config.yaml
tie_word_embeddings: true
extras: ["some layers without attention", "local attention windows", "value residuals", "an embedding shortcut", "learned residual scales"]
init: "trunc"
init_std_qkv: 0.0499
init_std_down: 0.00472
learning_rate: 0.0107
lr_head: 0.00741
max_grad_norm: 1.0
final_lr_fraction: 0.03
max_seq_len: 2048
train_tokens: 110200000
max_steps: 3541
Each number is 200 + 30 x the weight over the matrix's rms, rounded and kept within 0 to 999. Layers, rows and columns count from 0.

# up: layer 7 MLP up, 640x160, rms 0.19, rows 367-386, columns 80-159
# down: layer 7 MLP down (transposed), 640x160, rms 0.091, rows 367-386, columns 80-159
up367,182,234,180,171,249,205,192,186,205,224,220,190,197,133,227,188,252,208,208,220,212,177,177,213,178,165,207,203,165,215,184,226,166,203,183,159,221,190,154,181,187,151,244,230,195,224,174,150,210,230,202,235,207,216,173,231,191,259,222,214,200,197,259,178,226,185,220,204,132,202,205,148,203,139,134,235,208,195,187,240
down367,183,210,187,224,254,144,147,216,228,218,239,188,192,216,198,178,142,158,161,181,178,168,179,186,253,243,213,151,224,195,213,178,204,216,206,232,136,177,191,190,181,200,199,191,153,205,183,174,209,233,167,229,175,222,229,209,215,212,206,207,195,190,229,184,177,191,230,243,228,172,192,228,207,189,171,167,168,200,169,178
up368,225,188,208,226,182,197,194,224,181,236,150,171,177,237,232,143,198,219,167,218,155,232,176,214,210,167,244,214,158,181,164,207,183,261,207,176,196,172,184,200,236,188,158,244,157,176,216,179,222,195,266,137,200,151,171,216,176,243,224,195,240,150,233,145,204,281,185,200,162,180,184,251,198,178,187,184,213,222,237,235
down368,173,205,231,191,205,157,233,235,192,226,162,172,151,198,244,140,222,193,246,136,245,192,171,155,272,229,212,207,237,233,278,207,179,129,228,238,189,168,207,202,189,176,207,222,236,176,164,230,240,196,161,178,190,193,175,214,194,248,218,216,180,241,230,185,220,171,257,210,214,181,200,192,273,238,175,124,178,231,224,203
up369,181,203,189,211,171,198,226,241,208,199,236,183,194,182,201,202,188,185,203,195,172,203,220,235,166,201,235,205,195,235,225,192,209,164,203,223,133,194,183,157,170,188,220,216,154,208,185,184,197,157,193,219,135,234,202,225,236,213,158,224,183,231,241,191,159,222,205,228,180,210,221,205,214,205,193,241,188,161,219,185
down369,178,227,189,196,168,205,181,180,174,252,205,209,230,193,181,161,200,205,207,197,188,205,180,223,224,219,187,219,231,217,171,230,227,180,193,172,200,169,216,228,243,188,178,185,185,200,188,193,246,207,186,198,191,194,221,207,180,195,225,219,170,206,214,228,187,243,216,211,179,241,169,178,175,232,206,205,188,218,204,217
up370,166,208,270,224,228,250,195,180,217,178,212,244,158,240,212,241,245,225,216,182,207,203,234,247,183,250,241,235,197,172,220,205,128,209,235,210,212,183,190,208,237,177,215,178,148,160,216,224,255,280,207,240,198,208,189,224,212,139,231,186,197,128,196,227,167,221,228,187,158,154,210,211,198,195,157,194,206,246,250,220
down370,220,233,210,229,235,224,200,212,205,221,226,222,165,227,185,163,262,242,218,177,230,204,168,200,205,241,212,177,246,221,215,207,164,166,245,199,204,198,196,186,228,201,147,145,191,187,190,156,216,191,258,214,201,245,242,205,191,151,238,163,220,225,270,201,187,240,251,188,173,264,166,197,200,192,195,200,210,174,274,199
up371,195,189,194,187,205,211,205,196,199,205,195,200,184,187,207,207,193,201,197,186,200,206,212,187,199,201,195,214,195,198,200,203,208,194,192,178,205,206,209,212,204,192,195,215,192,199,206,199,200,189,191,196,205,188,205,199,211,182,205,208,197,208,206,210,196,203,197,213,198,207,214,189,195,197,196,198,202,185,192,201
down371,198,199,215,198,188,200,197,194,200,202,203,196,199,198,201,208,190,192,198,205,198,211,214,194,201,192,199,198,204,192,202,204,209,201,190,199,194,192,212,194,205,196,201,195,197,195,202,203,203,200,219,201,211,206,201,194,206,197,201,198,202,200,213,202,203,203,189,206,202,190,194,193,210,212,191,198,189,208,208,197
up372,207,220,253,222,170,204,190,218,205,149,227,196,198,222,181,174,205,208,227,244,155,203,229,208,190,100,194,183,233,194,182,129,91,161,245,204,182,205,276,229,241,229,104,224,186,176,230,170,217,161,210,221,170,139,186,142,192,144,155,194,195,199,276,199,365,226,268,234,187,138,224,242,183,156,204,213,187,268,169,223
down372,269,237,227,256,262,202,252,217,182,217,189,184,238,178,226,272,204,153,162,200,253,226,210,248,249,200,144,183,243,184,222,158,224,153,239,210,199,269,211,198,212,180,218,154,219,226,216,208,248,264,170,242,184,124,162,206,203,164,212,213,143,211,260,180,167,201,192,194,194,200,158,234,184,214,166,251,200,239,190,200
up373,245,203,213,192,185,203,162,208,230,224,151,115,206,175,176,162,183,159,231,151,223,184,110,185,222,179,177,230,163,232,187,165,182,199,228,238,162,227,200,188,231,178,196,231,218,194,222,208,191,182,203,192,124,246,189,200,185,210,184,186,225,188,227,181,185,173,275,225,213,187,190,216,232,188,184,252,173,184,104,214
down373,218,203,213,227,236,293,248,258,189,176,182,211,178,179,195,200,177,104,221,179,189,197,192,211,223,212,151,132,160,221,204,197,131,185,177,226,192,175,239,214,203,192,229,206,175,191,189,206,215,182,118,192,226,145,192,216,176,227,205,219,212,193,235,193,221,152,195,207,216,126,181,229,200,141,245,154,193,170,230,210
up374,207,242,244,231,155,180,216,249,190,230,167,172,238,147,159,137,128,188,153,136,267,240,152,223,207,208,246,226,179,166,212,213,203,208,218,202,169,237,145,173,208,151,157,204,188,184,220,199,154,234,219,215,188,212,167,177,182,243,263,221,182,208,238,175,139,193,193,139,201,244,229,205,239,241,231,203,151,205,195,196
down374,190,153,169,222,205,177,205,210,184,218,146,136,190,192,185,164,144,214,175,136,238,191,153,157,233,187,209,233,187,213,235,209,189,167,230,178,144,258,202,163,236,214,173,172,192,238,221,251,157,207,154,232,246,205,142,192,166,186,224,244,209,252,227,198,233,163,193,167,130,159,187,220,190,261,199,189,179,164,173,213
up375,197,206,252,201,192,189,231,170,175,196,237,174,182,198,213,187,194,198,200,214,226,228,206,206,142,203,184,235,253,226,229,189,176,180,200,214,202,232,236,184,150,184,243,140,233,194,232,164,238,240,191,239,163,232,233,178,210,176,172,237,184,201,172,195,113,232,209,230,195,194,151,166,211,194,185,220,190,241,218,198
down375,184,177,196,193,191,173,210,244,209,192,166,208,209,161,211,133,234,182,196,259,200,166,193,198,253,211,217,212,229,217,205,255,184,210,215,226,187,188,231,238,193,219,206,173,232,216,228,223,165,212,159,195,267,166,213,197,183,257,228,194,212,195,200,181,188,168,213,254,173,191,202,215,203,193,225,253,171,198,187,211
up376,224,182,252,204,169,217,202,246,237,237,223,191,232,195,207,164,204,246,158,225,185,157,163,169,168,191,211,233,215,179,177,162,181,164,238,186,222,202,180,207,224,205,150,241,193,185,212,201,198,205,162,206,217,175,183,210,204,184,225,231,250,192,189,176,206,146,177,188,171,158,233,167,184,215,265,280,202,183,203,238
down376,208,188,182,231,214,204,224,211,214,159,237,231,169,179,195,251,198,224,212,202,190,219,199,169,194,207,224,180,225,173,199,249,169,218,203,178,218,228,235,211,196,131,190,219,183,164,220,219,204,203,109,188,194,218,205,230,246,204,221,208,137,239,239,171,153,204,185,224,206,269,136,141,215,244,171,168,234,188,227,226
up377,217,203,181,184,197,188,225,195,159,219,167,200,195,182,197,222,203,227,241,176,177,210,187,214,175,232,211,160,226,226,208,159,180,211,271,233,235,218,224,170,190,191,214,134,214,214,221,228,225,122,206,191,189,185,180,201,205,221,217,236,136,186,232,231,171,103,212,189,174,238,206,204,198,212,215,233,177,186,231,217
down377,183,196,179,171,228,202,220,173,176,217,265,157,241,208,209,196,178,227,185,187,179,246,198,220,201,223,204,207,184,147,162,216,224,245,209,163,198,241,219,120,205,219,225,215,213,175,236,211,173,223,156,200,222,198,237,217,231,193,175,234,213,178,243,203,185,217,234,223,201,215,189,218,185,235,185,167,225,221,164,247
up378,215,221,218,207,187,221,221,218,131,242,276,190,270,218,180,174,202,161,243,223,251,204,189,214,185,218,198,82,184,220,203,163,179,246,150,196,263,193,209,280,200,194,234,249,179,199,236,183,246,208,175,154,221,237,178,199,286,189,258,163,274,262,130,203,206,194,148,218,165,186,190,213,199,205,213,238,234,218,219,78
down378,205,268,212,218,235,186,214,240,222,152,272,168,201,184,166,171,230,140,205,210,186,205,176,131,177,209,162,177,303,217,225,159,151,182,256,214,193,258,137,143,156,162,218,201,208,176,181,141,195,248,182,134,189,228,194,145,190,178,209,176,195,139,255,219,209,193,166,245,170,206,247,168,200,158,193,167,240,236,207,152
up379,252,213,233,246,224,155,216,141,182,216,228,225,245,210,192,210,209,154,216,263,166,204,183,201,254,172,217,205,234,152,173,192,178,221,209,186,268,202,196,227,188,238,236,205,171,261,166,214,170,167,212,176,134,233,197,227,189,167,229,183,196,146,233,210,159,159,230,242,180,190,217,168,216,159,219,236,170,211,224,203
down379,223,188,186,220,214,252,187,219,202,202,240,226,191,265,165,206,217,220,207,158,165,189,184,240,199,187,207,199,171,224,202,258,179,226,172,182,162,167,215,222,188,167,246,205,229,168,246,237,197,224,216,154,213,186,166,142,156,227,207,214,239,223,182,220,205,159,225,210,191,243,195,145,187,176,175,160,230,234,210,211
up380,221,212,196,207,190,259,166,193,162,197,159,208,224,181,224,179,208,189,194,201,130,242,233,204,154,149,209,251,223,243,189,195,208,176,173,221,223,216,179,220,200,176,170,216,162,187,159,217,157,229,190,175,212,202,196,176,198,206,231,215,282,199,245,165,212,174,244,174,242,197,204,187,179,184,256,264,159,189,153,201
down380,178,169,209,204,221,157,178,213,204,209,170,229,237,223,214,171,229,232,184,213,160,200,183,180,225,240,158,221,203,196,252,210,215,239,158,164,151,198,165,194,219,266,265,195,190,180,184,163,180,249,177,210,157,190,214,159,204,154,199,165,232,218,258,211,191,185,172,217,234,205,249,222,203,218,140,199,202,196,283,149
up381,167,145,188,235,113,213,145,215,141,164,188,211,183,186,204,183,165,200,152,184,214,185,195,234,182,258,218,275,194,158,186,193,210,178,171,182,221,197,119,219,226,234,173,167,239,197,217,156,131,218,136,215,170,197,219,209,149,177,177,202,199,241,214,184,210,177,219,175,190,180,174,235,158,180,170,155,167,167,207,162
down381,224,175,158,206,207,239,217,197,181,178,162,196,209,230,268,192,169,179,194,228,170,213,239,223,203,192,157,227,174,218,225,257,218,165,164,226,219,221,155,276,189,211,208,209,198,240,122,157,206,277,183,198,231,230,191,215,251,171,277,183,174,197,256,195,167,188,181,169,241,239,219,216,234,203,113,180,204,171,169,179
up382,174,173,194,175,195,213,212,267,181,165,216,184,201,179,247,179,209,243,164,195,187,197,250,187,236,221,238,174,186,219,175,187,217,235,190,200,191,198,199,142,176,267,152,200,230,170,215,140,194,227,175,259,191,204,191,214,218,215,219,232,166,150,202,218,161,261,241,168,128,195,163,204,145,172,194,159,266,237,206,205
down382,216,204,157,171,202,189,167,238,238,170,243,186,225,177,199,185,203,177,203,200,174,184,176,217,263,197,213,216,208,205,184,207,233,197,210,159,217,171,166,241,201,197,256,240,161,207,203,202,195,155,180,225,217,141,177,178,176,216,134,175,236,215,242,242,214,285,217,225,202,143,181,154,182,220,223,195,184,137,221,158
up383,154,199,226,206,235,164,226,164,150,163,214,178,235,196,186,189,217,221,228,248,168,209,172,248,180,185,192,197,176,172,211,158,193,226,226,243,158,165,206,210,256,178,169,177,209,229,206,221,234,207,173,246,124,165,191,225,179,197,191,206,194,178,273,163,194,230,250,178,159,186,187,181,262,172,209,109,186,205,211,148
down383,157,231,210,225,208,163,159,262,201,199,198,198,232,203,218,206,154,190,171,182,220,169,198,261,237,183,206,193,203,240,209,116,196,211,185,229,191,164,216,157,239,213,172,206,223,221,262,179,258,190,181,255,237,205,200,198,201,195,217,194,248,213,223,176,198,208,231,221,179,182,205,225,195,160,186,174,173,177,203,215
up384,235,173,174,257,200,230,180,235,165,175,149,212,259,151,233,219,258,227,169,134,176,222,213,193,139,176,195,224,212,130,192,155,203,138,186,210,204,296,189,255,155,205,232,169,191,205,203,206,184,194,174,217,254,197,204,169,215,204,220,223,241,256,161,195,203,241,236,205,163,225,152,221,176,156,144,230,134,230,180,186
down384,221,183,184,237,208,265,157,101,260,198,220,198,247,159,188,176,214,214,227,226,166,218,179,168,205,166,199,165,170,208,215,200,184,171,193,236,199,201,199,213,223,246,185,167,149,166,180,189,195,196,191,227,234,203,205,227,184,195,186,203,170,189,224,216,173,176,212,198,234,218,159,231,212,240,230,240,213,209,180,246
up385,174,193,191,179,236,227,184,173,235,175,195,244,214,196,198,190,203,195,227,223,158,184,182,211,182,192,237,177,172,229,201,241,192,172,207,180,229,222,157,218,150,209,159,195,182,178,258,221,174,211,181,170,202,222,174,191,260,230,207,190,211,214,183,204,216,227,216,166,194,179,166,168,230,200,211,182,176,215,209,224
down385,218,210,198,185,225,185,231,223,219,136,195,218,216,204,180,250,191,218,189,202,222,211,199,209,204,212,184,209,189,156,161,223,215,223,175,259,181,198,179,189,183,204,212,212,193,204,188,186,197,227,242,202,242,232,191,209,195,166,185,166,209,219,206,188,206,172,240,169,207,217,237,208,195,174,162,187,225,189,198,189
up386,186,209,215,206,151,229,156,221,206,177,191,168,221,224,196,178,234,181,193,219,211,174,205,189,185,199,158,188,223,169,199,210,212,222,197,198,188,226,212,199,175,131,209,147,215,209,224,209,177,186,226,191,227,225,194,178,182,201,230,225,163,235,195,182,203,224,169,189,229,181,161,171,205,200,215,178,234,218,216,128
down386,215,194,193,168,226,209,204,198,203,196,213,180,229,236,150,218,191,207,229,196,243,216,239,223,180,260,198,206,219,225,240,228,216,226,239,223,202,192,189,199,220,196,205,194,209,186,192,210,185,182,186,195,182,189,184,203,206,166,195,193,181,204,227,210,163,187,233,247,222,205,201,187,234,201,194,210,192,188,200,208